Weights of a small transformer language model: RMSNorm before each block, 382M tokens.
Each number is 128 + 32 x the weight over its row's rms, rounded and kept within 0 to 255. Layers, rows and columns count from 0. The size above them is the row's rms in percent of the matrix's.

# layer 2 MLP gate, 896x224, rms 0.117, rows 723-733, columns 0-223
size [ 86 111 107  83 100  96  91  73 100 104 107]
[[136  94 145 115 154 156  91 132 148  64 117 165 116 132 147  95 179  83  35 128 152 119  66 142 114 136 112 107  67 155 147 131 146 165 117 139 188 115 133 130  79 132 131 160 183  70  42 114 178 146 132 104  94 146  94  79 140 117 124 119 113 100 144 106 125 150 109 180 193 216 148 195 125 133 115 130 133 181 176 104 145 133 167  63 148 101 152 165 111 104 163 131 180 154 146 101 142 110  71 157 139 169 138 121 170 113  95 103 135 147 138 102 163  95 130 125  88 156 161 101  78 115 154  79 141 190 124 152 133 176  68 108 151 108 138 126 162 138 140 141  84 157  99 171 147  74 156 180 118 151 112  70  92 119 151 136  91 120 129 148 193 138  85  93 131 114 123  99 114 110  76 182 132 152 148 127  92  73 174  98 145 167 169 164 184 102 114 151 153 180 131 188 177  85 133 140 144 124 103 119 147 152  88 118 147 111 150 110 110  67 160 135 120 142 120 101 146 126  94 110  85 121 169 138]
 [120 115  74  92 180 127 205 122  77 174 109 160  98 138 112 119  66 138 110  83 105 107 179 167  97 144 123  81 199  88 133 150 110 176 105  85 129 104  67 110  71 133 150 103  91  87 103  92 154 119 116 107 169 126 158 129 122  64 110 160 165 129 122 136 115  82 120 235 106 116 106 140  94  62 119 139 156 154 138 190  87 199 140 103 111 132 144 126 135 109 150 112 134 152 119  81  92  86  66 138 115 140 102 149 117 136 154 113 111 137 149 154 106 151  82 160 130 105 155  60 134 117 145 113 191 161  73 133  82 146 104 129  52  99 138 165 144  76 121 150  78 160 141  93 177  97 157 128 134  93  94 126 131 100 130 141 118 139 121 143  97 123 160 103 123 109  87 108  87 100 127 124 146 152 166 171  86 182  97 148 152  50 127 108  80 173 138  80 100 147 153 123 114 138  74 161 143 134  98 157 138 130  93 147 172 166 143 134 179 130  77 100 168 165 114  79 125 137 162 177 159 115 134 123]
 [129 105 193 127  97 165 119  91 166 142 161 180 112 172 158 134  43  56 116 103 163 145 166  96 128 137  77 147  61  80 149 122 131 153 157  93 114 144  81 104 110 194  77 159 136 141 120 120 133 131 115 150 127 119 108 181 129 121  93 118 151  34 117  78 165 111 138 151 112 146 192 122 164 108 138 115  87  93 161 138 118 124  82 123 125 135 165 139 112  90 128 148 115 155  63 156  81  90 131 117 185 101 131 130  80 118 174 127  74  93 113 103 168 113 114 119 153 116  78 141  97 120 164 111 130 164 127 131 140 120 136  99 110  92 113 112 118  71  91 112 130  99 146 118 139 111 157 159 204 132 141 109 138  95 123  92  93 148  73 198  89 126  58 152  77 157 118  87 108 151 186 110 144 108 109 156 107 139 135 206 161  89  73 118  82 172  96 165 151  91 133 102 148  68  97 108 110  95 116 147  83 110 136 143 102 138 176  82 133 146 172 170 116  71 174 134 120 146 159 163  98 118  76 111]
 [132 146  80 104 116 116 180 186 102 119 152 122  85 127  97 175 110 124 120  81 124 115  67  97 122 101 148 117 113 111 218  91  85 158 147 152 105 160 145 191 126 116 134 132 120 137 158 152  99  75 126 101 172 174 142 121 174 126 135 157 137 141  84 132 117  99 157 114 176 130 148 106 139 144 156 185 195 109 120 124 120 177 177 136  42 114 109  92 155 114 164  68 181 181 116 129 147 133 102 128  96 165 136 197  91 180 137  86 130 166 111  85 167 128 121 119 114 167 128 135 129 100  97 139  77 113 164 149  67 161  89 111 100 103 131 104 119 176 144  91 119 161 122 133 132 164 109  91 133  85 151 117 142 176 138 148 130 135 114 160 146 179 101 140 206 130 161 113  48 117 137 131  47 141 165  96 127  67 143 111  85 161 187 117 179 167 108 138 151  84 148 144 170 128 145 147 126 166 147 146  75 139  99 148 174  95 141 151  99 130 124 109 181 162 106 109 179  80  91  86 157 122 179  80]
 [179 151 158  96  82 112 104 135 107 145 220 161 117 127 145  80 105  69 129 146 117 126 106 134  78 163 104 127 185 150 120 108 136 125 175 146 129 158 122 171 127 181 132 167 125 104 118  94 109 129 161  99  93 129 171 144  83 103 122 150  80  83 137 163  70  59 208  81 120 114 153 188 179 129  99  92 151  91 148 141  82 143 115  98 110 114 103 127 134 116  86 192 147 112 145 157 117 129 127 118 142 114 146  99 101 139 142 111 122 131  89 137 147 119 160 142  77  98 144 107 141 114 124 152 158 138 104  90 134  74 127 166 167 108 140  95 114 110 118 111 137 107 135 143 103 144 150  86  95  36 160  91 130 120 129 188  58 138 144 151  95 131 103  73 167 125 179 112 121  78 124  87  88 104 130 141  75  93  81 194 225 124  98 157  58  95 112 152 159 158 140 127 115 181 123  96 139 151 133  99 130  80  41 135 117 101 181 133 138 104 107 127 149 151 153  43 137  87 154 124 120 154 160 148]
 [ 68 147 152 137 114 117 148 121 214 103 104 131 118 110 109  90 164 168  97 121 154 116 118  71  92 200 156 116 132 120 142 138 181 144 123 191 140 122 129 173  79 158 100 160 133  81  88 141 111 147  91 145 113 175 179 214 162 144 149  64 163 102  99  67 151 129  95 122 208 154 113  91 106 145 111 103  94 152 125 104 115  96 149  95 185 131 177 107 137 110 110  86 144 126 123  81 125 165 111 142 142 146 159 116 129  84 119 135 107 169 123 177 118 144 126  85 129 146 124 118 149 126 173 132 117 104 134 191 126 126 128 132 107 102 141 155 148 128  65  83 154 116 141  85  96 103  99 132 129 190 134  59 160 157 129  96 155 140 106 106  71 150 185 117 122  88  99 154  62 156 148 125 119  82 163 109 104  97  67 137  67 176 166  93 131  90 138 113 100 170 181  99 127 159 143 114 134 139 179  89 181 131 142  75  92  78  92 123 160 117 101 100 150 114  85 133 138  56  62 158  93 139  94 115]
 [128 142 105 159 109  79 103 149 126  90 106  49 153  47 129  99  88 164 177 148 126  61  74 124 198 110  82 120 126 118 127 146 133 114 110 131 114 103 117 121 113 105 146 157 109 115 147 131 118 125 143 136 135 118 111 146 195 159 123 108 133 129 122 195  97 192  98 208 103 146 185  68  85 143 185 174 137 169 144 116 159 140  97 132 140 176 161 130 122 143  90  89  85 143 113 144 157  84 120 134 179 145 102 205 148 172 134 137 160 134  94 165 148 161 165 119 174 121 115  35 150 118 141 125 132 181 121 136 117 119 173 105  77  97 130 129 202 125 137 124 145 133 116  86 110 176 180  90 107 186 116  69  87 175 126 152 125 138 159 118 131 121  99 105  87 134 108 135 107 116 106 136  68 127 124 112 113 140 119 170 136 122 172 164 173 169  92 144  97 143 149  76 167 123  92 131 198 166  96 142 108 150 149 109  75 138 153 123 111 168 148 138 112 107 152 172 150  98  62 214 148 103 157 113]
 [108 132 135  71 116 138 103  80 137 100  97 142  95 166 148 115 140 131 132 144 124 151  98 193 200 116 123 104 134 122 135 168 117 134 235 128  90  88 198 113 134  87 179 142  99 152 100 160 166  87 130 115 112 189 113 147 113 133 108 140 191 121  91 116 181  88 133 110 111 138  91 145 135 164 160 123 135 115  73 114 106 100 180 170 108 157  51 111 170 153 148 167 134  25 124 122 182 102 102 167  87 120 112 156 148 140 164 121  87 109 119 119 125  89 107 106 155 137 160  63 118 114 180  95 125 116 139 108 112 172 118 134 164 110 132  86  87 145 161 106 126 146 117  99 100 109 112 152 142  96  78 200 140  57 120 138 111  95 186 112 118 131 145 138 103  98 140 154 174 113 101  94 143 122 124 144 208 110 105 159 131 181 185 124 165 145 163 124 140  88  57 104 173 135  92 162 153 147 103 135  95 135 135 122 166 182 187 105 120 115  88 148 124  96 108 151 119 131 138 127 101 174 193 192]
 [114 134 147 150 116  73 103 112 153 158  94 155 181 107  80 148  59 184 168  61 185  98 123 110 138  94 148  93 114 103 138 214 170 101 108 165 165 116 103 109 114 153 142 171 135 117 176  84 133  90 104 160 114 144  92 111 111 132 180 165 124 128 106 139 168 121  87 149 100 102 158 194  91 148 129 119  52 155 169 128 132  97  61 156 178 172 127 103 106 121  82 144 188  83  95 103 118 102 106  66  74 130 125  93 111 146 105 136  91 108 148  80 127 118 105 182  89 145  85 113  71 116 164 163 124 142 159 127  81 171 164  73 105 159 155  84  74 144 127 144 112  75  88 171 128  81 142  85  90 160 136 112  88 150 150 167 123  84 128 143 104 132 163 100 165 200 160 170 142 113 149 140 144 164 132 142 115 105 160 131 115 154 155 149  93  68 186  90 104 111 131 103 106 129 127 135  92 188 113 147 165 132 125 131  98 124 112  90 108 122 132 177 161 120 113 114 196 159 124 114  70 111 126 147]
 [124 103 174 103 127 130 160 103  63 108 127 118 162  82 128 173 133  59 151 102 114  94 185 193 112 116 119 102 115 161  92 112  95 159 111 152 132 151 167  96 118 133 133 143  79 109 122  76 145 103 172  85 167  96 109 177 134 116  81 144 153 111 127 177 147  84 127 148 147  84 158 118 135 194 103 106 105  56 144 126  84 171 132 153 109 131 115 114 125 124 133 133 181 108  87 170 145 126  89  83 121 149  77 162 169 131 168 137  81 101 152  86 150 147 113 157 100  99 139 131 167 127 155  98 128  78  95  70 130 120  92 133 134 149 110 121 138 124 111 124 165 146 147 134  97 148 134 177 161  74 145 114 119 153 158 109 119 105 147 128 163 114 151  76  42 166 151 162  34  80 101  81 132 148 130 125 148 159 100 120  37 185 202 127 101 119 121 129  86 117 138  50 109  53  77 147 137 111 148 149  92  77 126 134 156 135 145 186 143 159 144 206 112  99  98 137 120 121 109 158 127 116 193 143]
 [100 120 153 155  54 104 142 103  97 121 128 118 105 122 123 148 127 144 124 100 165 154 148 134 149  99 128 120  89 134  88 156 142 152  88 136 107  89 126 158 129 160 124 147 148 115 113  83 147 106 165 169 123 128 148 138 117 162 130 160 109 166 136 183 155 183 157 143  92 149 139  55 122 125  84 104 100 142 181 137 165 163 165 128 107 102  91 134  57 146 117 138  94 148 146 141 171  69 170  86 216 133 125  93  73  93 162 112  95 203 107 127 145 143  86 159 119  96 214  88 131  86 117 112  97 147 104 149 111 108 101 193 106 128  84 133  88 124 128 157 163 157 162  82 167 120 124 143  97 132 126 161 135 105 181 131 122 187 158 113  69 146 136 126 132 137  59 211 108 197 111 164  72  99  93 184  99 154  50 150 144 134 179 175 106  95 145 123  66 103  92 121 117  87 169  83 159 163  80 127 149 121 114  59 124 140 109 126 126 180 189 144  87 104 120 105 131 117 121  90 125 148 110 114]]
# layer 2 MLP up, 896x224, rms 0.119, rows 723-732, columns 0-223
size [ 93 107 110  86 103 103  92  73 102 106]
[[157 144 158 143 122 205 173 134 111 129 166  93 149  92 116 132 115 154 156 188 118 122 142 122 183 156 169  98 159 134 106 171 119 123  80  76 162 171 162 174 170 107 129  83 133 175 120 104 127  99 145 123 103  73 181 107 141  83 139 172 104 154 102 115 166 144 117  90 131 168 149 160 134  78 117 204  96 110 125 169 157 141 143 107  78 130  96 111 104 174 158 120  97 163 111 139 166 138 128  92 129 138 132 117 123  82 100 130 119 129 146 132 117 168  82 157 170 115 159 133 155 121 165  89  87 103 137 175 114 112 119 122 131 144 180 147  81 161  62  83  43 136 176 118 133 145 112 137  86  64 130 102 129 130 103  54 130  84 168 152 136 115 157 109 126 163 114  80  86  85 176 117 116 147  93 122 205 113 127 189  85 103 137 125 112  85 122 148  89 118  91 165 182 138 125  86 126 129 132 185 123 111 130 111  77 163  60 213 113  68 158 120 115 170 117 114 131 112 125 215  96 153 150 145]
 [ 88  96  97 103 137  51 123 111 121  97 177 145 163 152 142 145 110 148 153 153 137 127 123 119  71 113  56 139 132 168 106  76 145 145 132 110  71 125 131 142 154 119 157 122 136  99 177 149  86  89 123 138 189 105 126  96 128 108 146 120  67 165 119 130 137 164 176 128 134 143 117 138 107 132 142 158 138 112 126 164  71 111 147 130 140 152 123 121  63 107 173 103 133 185 137 167 105 160 143 115  86 110 143  89  69 141  98 123 143 132 157 134 209 163 141  99 171 136 168  98 104 121 106 136 173 135 112 111  95 201 161 131 139 145  97 185 168 108 101 119 143 170 103 141  93 177 223 101 146  81 151 112 120 138 149  96 130 144 174  96 110 136 190 161 146 102 125  90  65 159 134  76 128  69  95 111 132 129 126  61 107 102 107 147 209 110 140 113 138 137  96 178  70 146 129 183 137 101  72 118 118 106 147  53 142 137 114 113 129 207 197 106  93  93  59 128 151 108  98 154 146 106  80 127]
 [ 54 193  65 130 155 105  86 155 141 129 133 108 150 181 124 107 129 156 150 101 157  85  59  88 123 150  47 117 136 168 122 138 135 154 140 147 135 167 133 171 159 208 143 132 111 129 133 175 169 155 106 137 120 142  57 177 154 110 114 161 174 104 164 151 140 130 157  96 158 133 111  89 180 192  82 145  84 103 130 118  97 173  95  99 177 117 177 139 158 134 115 141 153 102 148  93 110 152  92  92 131 116 143 127 127  97 114 167 147 119 121  97  71 101 107 121 172 125  85 161 106 130 182 127 183 165  99 103 127 195 115 138 126 126 139  96  59 115  50 125 107 115 115 101 125 119  35 121  81 205 174 120 136 104  91 102 130 123 113 157 153 145  96  89 100 138 121 116 104 186 115 185  92 135 139 112 122  75 146 185 115 187 118  90 101 154 106  89 137  97  94 164 125 139  90 173 112  93 152 170 100 157 104 133 126 101  91 113 150 141  37 114 162 122 149 115 103 115 137 135 129 149 113 122]
 [ 86 152 150 125 108 101  84  91 103 169 114 126 121  74  90 179 120 143  49 181  89 180 114  94 115 169 157 114 128  85 121 152 191  96 136 114 170 138 145 140 166 144 197 124 145 131 162 108 195 103 181 129 172 121 145 159 165 190 161 138  96 138 137 117 168 118 150  66 127 103 118 149 119 168 142 143 113  82 113 136 121  71 143 137 104 132 175  72 103 126 104 125 126 147 136 116  95 181 129  30  71 141 123 145 120 134 126 222 150 182 134 126  89 138 146 166 151 166 169 194  97 162 106 224 130  58 136 132 105  95  83 129 179  93 131  95 112 144 128 160 123 162  69 122 122 138  83  92 132 109 104 131 104 156  95 127 119 112 151 178 124  94 114  81 148 170  60 135 190 115 139  74  84 118 116 150 168 150 148 125 129 134 114 135 167 112 129 134 112 140 153 192 122 159 137 140 128 139 118  75 170 123 109  92 115  87 103 163 145 172  90 110  85 104 130 151 124 149 130 152 104 163 150 132]
 [121  80 152 125 114  91 128 131 108  80 147 103 130 144 137 144 135 244 155 163 116 149 142 162 132 144 151  93 131 169 116  88 166  70 153 161 173  59 111 151 164  77 136 138 139 120 115 158  66 139 154  86 104  98 129  92 109 115 117 186  82 175  86  83 122 130 151 141 145 177  96 207  94 126 188 147 109  95 109 153 104 120 142 135 168  55  96 131 139  99  73 141 132  86 115  86 112 192 172 154 162 210 153 117 113  82  86 147 164 114 127 145 143 119 172 143 110 130 105 108 136 128  92  86 153 152 147 138 135 174 125 145  96 107 163 119 115 125  83 148 207 154 122  72 110 140 179  82  88  94  87 157  90 115 127 163 172 104 127 131 135  88 128  87 104 159 116 112 103 123  90  71 150 129 122 121  83 154  83 117 145 125 207 119 145  96 108 180 116 180 107 147  41 138 109 160 102 102 153  82 113 129  86 192 127 122 127  98 140 139 162 154 147 152 157 140 102 139  98  95 138 123 133 117]
 [153  98 190 107 117 106 136 141 133 151  89  92 108 127 178 150 176  96 103  68 145 108 112 131 193 131 192 134  70 113 121 116 140 173 127 138 165 109  90 106 224 203 167 107 124 132 117 154 199 111  92  47 118  99 132 147  86 113 166 130 118 117 159 141 104 132 125 109 142  69 108 139 165 148  65 121 155 143 125 153 138  65 126 146 118  93  99 114  83 118 148 141 160  95 100  92 138 162 125 114 125 173  53 194 128 151 114 133 154 146 120 144  67 141 108  60  84 110 148 158 145 142 118  93  77 125 123 128  66 145 154  78 120  92 136  45 125  63 129 122  98 114 185 124 156 164 136  86 114 117  77 166 118 110 130 116 178 141 125 157 107  90 147 160 148 143 133 114 162 154 161 100 109  88 105 167 145 115 118 159 181 141  53  67 181  96 151 147 118 142 174 153 130 116 141 142 132 130 156  85 130  91 131  89 152 155 140  67 196 158  92 131 109 152 152 133 128 168 129 126 154  95 110 139]
 [118 141 135 101 109 140 135 114  72 145 153 103 181 172 156 132 120 125 152  98 113  92 154 105 165 123 103 159 142 146 109 146 144 124 128 138 161 145 127  75 125 107 211 135 129 120 192 115 113  93 140 151 163 138 114 105 111 168 155 159  85 164 151 156 114 163 157 214  88 120 157 195  96 116 120  94 162 119 188 110 109  99 124 208 134 147 109 102 108  98  99 168 148 130 173 128 146 153 207 110 168  96  82 155 141 127 132 166  78 149 131 124 151 202 184  75 133 127 157 108 165 128 124 101 139 116 100  61 129 143 151 225 129  86 182  73 116 102 137 101 196 115 141 120 152 104 108 137 119 125 213 117 124 179 112 115 169 160 141 120 144 138 167 117 122 137 120 187 147 123 130 134 105  85  56 149 119 143 116 153 125  96 118 140 175 118 105  72 142  98 141 150 173  38 125 111 145 120  83 170 131  97 137 165 106 140 125 136 118 120 111  61 105 137 102  96 140 132 158  57  95 191 153  79]
 [129 105 171 100 142 122 141 125  56 132 121 175 139 133 151 146  55 165  87 171  53 122  79  83  97 119 102 113 112 112 129 168 162  82  99 145 141 107  97 148  77 122 149 100  64 123  45 121 145 154 144 157 115 138 155 130 155 130 146 129  57 134 108 193 109 151  97 132 155 134 162  66 127 143 107  96 115 120 130 114 128  85  92 104 145  87 173 152  63 114 126 118 100 119 138  66 145 171 144  78 126  67 126  81 122 198 124 152 161 121 128 146  84 175 126 127  92 111 127 121 122 161  61 156 139  52 113 152 139 114 118 130 117 144 119 167 194 149 110 126  87 131 147 180 125 155  83 143 136 105 148 120 139 138  84 171 108 156 140  95  69  80 140 106 141 115 127 165 176  86 152 176  94 115 107 131  93 154 149 101 144 215 156 149  91 123  99  97 123 101 107 115 111 127 106 118 148  96 152  68 147 122  58 108  75 147 104 130 131 157 119 122 178 133 177  89  54 145 167  93 133 116 119 201]
 [151 140 112 138 131 162  90  90 148  75 142 135 167  84 116 159 142 149 103  73 189 203 151 156 138 151 151 161  72 117 138 165 164 123 118 111 121 138 166 153 183 128 100 106 157 156 153 131 147  89 160 100 156 141 137  83 106 115  90 120 103 158 164 143 118 146  79 103 105 138 118 124  38 188 192 148 149  93 141 154 140  96 134  87 158 142 160 117  81 125  78 138  89 145 198  71 101 107 100 151 134 179 123 193 146 118 145 155  86  86 124 134 139 130  84 125  71 155 100 170 147  71 168 136 177 174 158  74 129  88 132  97 125 114 195 132 166 189  82  98  83 132 187  82 108 124  84 135 141 180 171 110 159 115 154 157 101 120 104 137 127 115 172 120 139 142 144 192 169 164 144 118 209 159  80 173 145 101 130 113 145 154 187 181 130 177 131 158 123 104 164 108 154 143  97 122 129 143 130 164 108  87 156 133 134 116 116 178 159  76 112 112 141  72  95 151 142  83 122 141 141 143  99 121]
 [102 128  69 176 109 114 138 123 158 143 154 159 100 140 127  68  71 160 148 142 152 112 132 175 121  85  87  48  82 111  80  87 123 124 124 143 136 134 183 126 103 155  31  94 105 120 200 133 140 109  96 170 124 121 119 110 111 170  68  73 103 120  97 164 106 105 117 126  72 136 173 135 133 190 115 117 181 134 129 173  42 129 131  99 134 179 175 109  96 103 128 135 111 112  76 227 125 137 126 112 134 130 173 111 196 153  47 100 148 139 119 145 115 104 105 136 117  54 131 123 111 133 146  85 141  90 147  99 128  78 146 147 146 140 159 145 138 152 141 124 147 102 131 178  90  93 127 171 176 132  97 131 129 122 174 174  83 101  86 167 141 108  69 198 146  91 125  58 147 174  81 189 125 146 122 171 144 189 191 128 104 142 130 174 127 108 116 118 115 131 128 135 128 165 137 150 152 135 111 126 176 136 127 117 156 145 153 125 122 162 119  92 105 145 157  89 143 135 104 158 122 102 129  92]]
# layer 2 MLP down (transposed), 896x224, rms 0.0581, rows 723-732, columns 0-223
size [ 82 112 110  89 104 101  99  76 101 108]
[[ 63 164  74 117 125 122  60 117 157 116 171 121 124 111 143 101 163 129 147   6 124 164 138 139 130  99 171 151 162 131 113 176  82 118 158 162  84 107 140 143 138 137 146 124 135 110 129 116 139 165  79  77 145  48 162 104 170 209 148 130 163 119 131  88  91 103 134 128 185 121 163 249 166 152 118 120 114  86  93 112 121 152 117 157 137 137 106 123 129 132  95 102 163 118 117 126 167 191 139 153 181 137 131 152 149 140 130 122 159 136 122  98 120 116 165 133 144 193 142 109  85  36 151 159 119 151 138 134  82 112 107 150 100 174 116 132  86 173 138 112 208 104 135 117  92 141 178 126 131 132  93 155 160 159 101 151 120  65 134 123 118 119 133 114 126 138 120 115 141 121 112 131 153  73 167  90 126  86 116  44 103 161 189 102 139 128 127 109 177 183  93  96 110 142  99  79  87 156 132 111 131 157 150 169 132 113 110 141 110 112 200 119 152 102 140 100 156 176  96 176  99 146 159 118]
 [ 72 109 113  79 147  57 129 107 118 143 140 106 146 117 102 122 132 159 185 114  78  92 135 124 116 100 127 106  91 136 134  98 114  76 174  92 162  21 106 140 143 155 171 146  95 143 168 197 110 168 108 129 119 113 161  66 181 116 105  90 146 143  97 129 166 111 108 132 156 117 115 124  88 114 140 147 116 115 129 171 197 131 159 139  91 135 168 208 124 118 110 157  70 197 177 173 160 155 135 132 138 128 108 165 102 146  97 134 138 148  76 125 117 155 104 148 177 137 120 104 141 132 105 153 172 142 151 136 156 147 151 145 155 120 139 157 156  94 139 113 189 106 136  66 155 142 172  78 115  70 160 124 141 126  94 111 154 130  91 142 102 180 173 200  92  35 133 148  83 158 122 103 114 135 101 102  74 150 121 100  98 112 104 137 113  92 180 129  99  98 133 123 123 173 248 110  93 109 165  80 103 156 161 135 146 141  85 115 122 123 182 137 131 126  87 151 169 108  99  98 158 106 131 153]
 [104 116 108 141 139 128 117 125 129 121 155 154 134 135 118 198 154 130  99 135 179 165 224  84 122  84 158 137 104 118  94 168 146  81  85 133 137 105 160 128 133 174 123 114  70 107  97 130 138  88 116 133 125 104 141 189 161 146 140 104 101 127  64 136  83 142 128 181  69  99  90 130 153 132  95 108 142 168 114 150  41 134 144 122 115 140 166 128 156 126 150 126 137  91 129 125 179 102 126  89 173 146 127  89  95 121 139  96 155 131  56  83 205 119  92 135 106 152 150 204 128 147 120 101  69 151 116 117 178 126  98 165 164 200 129 137  99 120 113 156  75 117 130 108 177 197  91  94 146 117  99 169 169 141 151 159  70 164  83 137 121 120 108  69 173 181  86 117 146 149 147 177  89  85 103 154 127  88 160 110 105 130 112 171  81 155 167 149 104 159 146 125 151  83 129 145 146 244 155 131 141 136 153 192 143 132 102 113 149 132 177 162 131 142 143  85 143 164 123 112  85 160 131 110]
 [110 140  52 111 138 167 170 169  66 156 137 146 151 183  70 184 102 138 175 151  92 125 128 118 136 133  82 127 102  95 160 117 107 103 142 170 132 172 118 174 159  51 123 126 181 149 101 189  99 114 101 128 182 153  80  85 134 135 132  77 141 167  86 127 135  91 132 150 162 137 152 160 113 128 122 165 174  88 125 175 133 179  86 131 130 119 108 139 155 152 159 148 174 187  86 129 173  90 127 100 111 124 127 209 122 122 133  93 133 116  72 123 149  96  96 116 113 116 171 140 107  49 151 122 125 144 115 152  88 169  79 109 151 174 154 129 119 143 164 110 134 176 109 127  78 177  98 179 107 141 166 106  88 161 169 124  87 140 104 124  76 154 140 152 168 101 163 110  87 123 153 171  93 114 137 132  94 131 126 122 117 161 181 136 145 174 121 156 140  88  17 152 140  89 140 140 111 159 161 109  54  99  54 135 159 101 160 135 121 149 143  81 179 129 116 155 151 160 164 122 155 118 141 100]
 [130 126 112  70 127  96 114 178 136  77  95 136 111 119  67 186 103 146 151 104 150 128 106 134 113 118 121  79  60  72 171 115 103 141 163 135 135  88 140  96 110 153 107 150 129   5 154 139  94 136 155 115  82 146 145  54  90 157 115  98 151 142 166 121 136 137  77 103  99 131 167 101 153 139 124 153 118 138  59 135  97 166 129 120  87 127 163 176  97 156 138 107  99 118 103 145 158 135 124  77 109 115  63 194 159  80  47 171 119  67 103 141 115  65 139 126 155 121 210 139 160 139 134 166 143 132 156 150 105  94 165 203 117 159 129 214 177  94 142 141 152  84 114 136  33 123 145 120 169 100  74  87 131 116 117 142 123 171 111 130 151 114 138 135 129 123  65  79 103 122 141 134 174 187 105 139 138 120 156 121 102 136  97  88 100 126 117 101  91  72 129 112 105 153 127 175  93 145 125 131 152 108  90 107 113 113 127 121  96 147 143  92 136 122 167 144  97 113  86 126 153 106 161 111]
 [103 141  91 138 141  96 125 102 117  90 119 182 114 131  88 154 144  79 131  89 159 178  81  93 107 183 165 124 144 127 126 140  86 121 147 106  60 130 127 129 121 183 142  88 153 140  77 112 133 124 131  68 200 141 139 126  86 150 158 124 125 162 139  81 157  63 129 168 151 207 155 119 125 135  68 174 130 117 102 144 100 183 171 134 149 174 158 159 106 104 145 161 161 202  81 147 162 143  74 144 130 120 127  61 162  61 175 187  85 184 146 142 129  81 101 163  79 134  77 140  92 130 123 171 127 115 145 144  88  97 132 138 127  94 124 145 157 143 101 107 173  92 142 169 107 160 138 133 116 144 108 152 145 138 104 144 175 104 127 135  83  58  85  76 167 143 117 155 104 126 164 110 159 183 141 151 151  95  79 122  98 154 162 132 136 113  69 115 150  76  86 113 141 109  84 137 102 168 141 108 110  76 158  87  92 174 111 187  71 145 121 114 166 141  80 125 122  94  77 126 132 104  79 107]
 [114 148  96 105 148 110  97 100 123  98 120 108 145 101  97 167 129 113 184 101 173 117  56 137 160 196 224 147 164  39 176 172 131 113  81 135 104  84 100 164 113  91 121  79 134 149 119 163 126 143 135 119 112 126 121 173 138 179 137 180 124  95 140 134  97 149 147 131 123 126 168 123 105 119  98 117  99 137 141 117 133 112  64 133 129 150 100 102 124 161 213  72 100  66 183 113 159 127 121 115 152  97 107 124 162 159 154 164 165 174 100 118 167 117 147  90 188 148 139 124 154  94 163 113 149 127 182  86 119 118 124 174 141 160 143 158 137 138 126 168 203 134 152 142 117 159 139 138 118 127  95 118 102 120 159 136 114 167 115 145  91 143 123  92  79 152  89  92 105  58 109 161 137 165 120 123 151 110  54 169 107 120 199 187 228 110 127 155 130 160 150 169 177 106 126 162 142 150 118 140 136 116 132 165  92  99  96 123 110 105 139 139  99 104 113 173 180  41 154 181 107 151 134 109]
 [115 150  89 119 156 108  84 102 148 181 163 114  90 124 145 134 161 137  81  91 159 102 179 115 177 135 130 127 124 165 150 142 118 173 159 136 121 151 113 128 119 163  65 108 155 109 159 107 113 124  73 106  82  88 145 169 137 130  97  88 118 135 176 106 124  71 152 151 162  99  89 172 133 158 115 107 100  84 120  99 123 195  84  50 132 172 103  81 163 167 133 123 214 156  60 185 101  62 141 124 135 119 165 132 141 129 118  99  80 157 226 170 138  68 159  97 166 157 148 141 147  94 175 112 183  98 140 138 158 113 151 128  79 139 155 146 151 147 117 101 149 119 130 130 141 144 119 109 100 124 125 149 134 157 179 131 125 114  66 194 141 189 103 150 110 113 139  71  90 163 133 114  48 132 138 120 145 119 137 141 173  70 134 121 134 161 117 116 211  99 100 148 122 135 111 125 125 141 110 177 139 161 118 109 126 127 114 162 147  95 200  82 158 114 113 137 192 180  95 147 121 139 154  63]
 [140 128 114 100 173 151 100  99 117 121 171 139 102 155 123 188 108 143 120  77 111 139 172 127 143  94  81 140 143 101 125 123 155  96 114 149 190 149  93 124 125 153 138 177 140 157 167 156  97 207  63 162 134 111 145  36  67 118  78 172 119 130 108 161  79 116 156 122 145 105 122  68 123  96 148 119 145  92 158 108 117 222 113 134 157 156 135 121 142  70 112  99  95 181 164 126 106 119 111 127 142 112 141 170 193 158 181 168 134 100 142 180 149  48 152 141 148 125 114 134 100 132 119 139 146  64  77 175 156 143 136 135 142 134 151 161 153 107  90 100 101 159  76 118 154 128 121 154 137 126  85 170 190 134 139 132 100 140 141 122 120  64 206  67 174  52 155 125 133  77 197 146 134 138 124 113 122  98  81 177 153 102 116 147 118 156 102 136 115 113 117  92 138 104 151 113 137 172 100 154 117  83 100  44  89 138 108 101 109 135 112 162 125  83 135 117 146 139 171 129 131 181 161  76]
 [ 59  89 112  95  96 161  88 157  82 121 110 124 128 125 168 127 115 150 108 109 164 124 109 132 175 150 123 244 177 120 142 125 140 128 184 101 110 155  93 159 132 140  63 115 161 211 147 148 116 144  87 182  91 136 150 144 112  89 116 108 139 113 121 148 131 207  96 143 138 158 119 136 176 114 165 115 112 138 167 159  73  83 140 131 156 125 137 101 138  75 113 131 154 140 152 119 132 165 136 151 106  71 165  63 181 101 202 128 119 123 103 129 135 161 138  78 114 123 167 147 172 130 133  96  61 150 154 138 185  78 148 172 162 151 108 106 113 143 149 106 126 112  89 108 126 116 117 155 130 119 162 179 160 176 168 141 170 115 136 196 100 117 110 170 113 165 108 125 121  96 127 152 122 134 112 109 105 112 155 195 163 126 144 116 121 130 137  81 149 164  70 126  52 179 141 193  77 173 162 117 188 209  78  75 142 167 184 104 159 119 123 114  91 117 134 128 119 115 124 124 111 141  96 103]]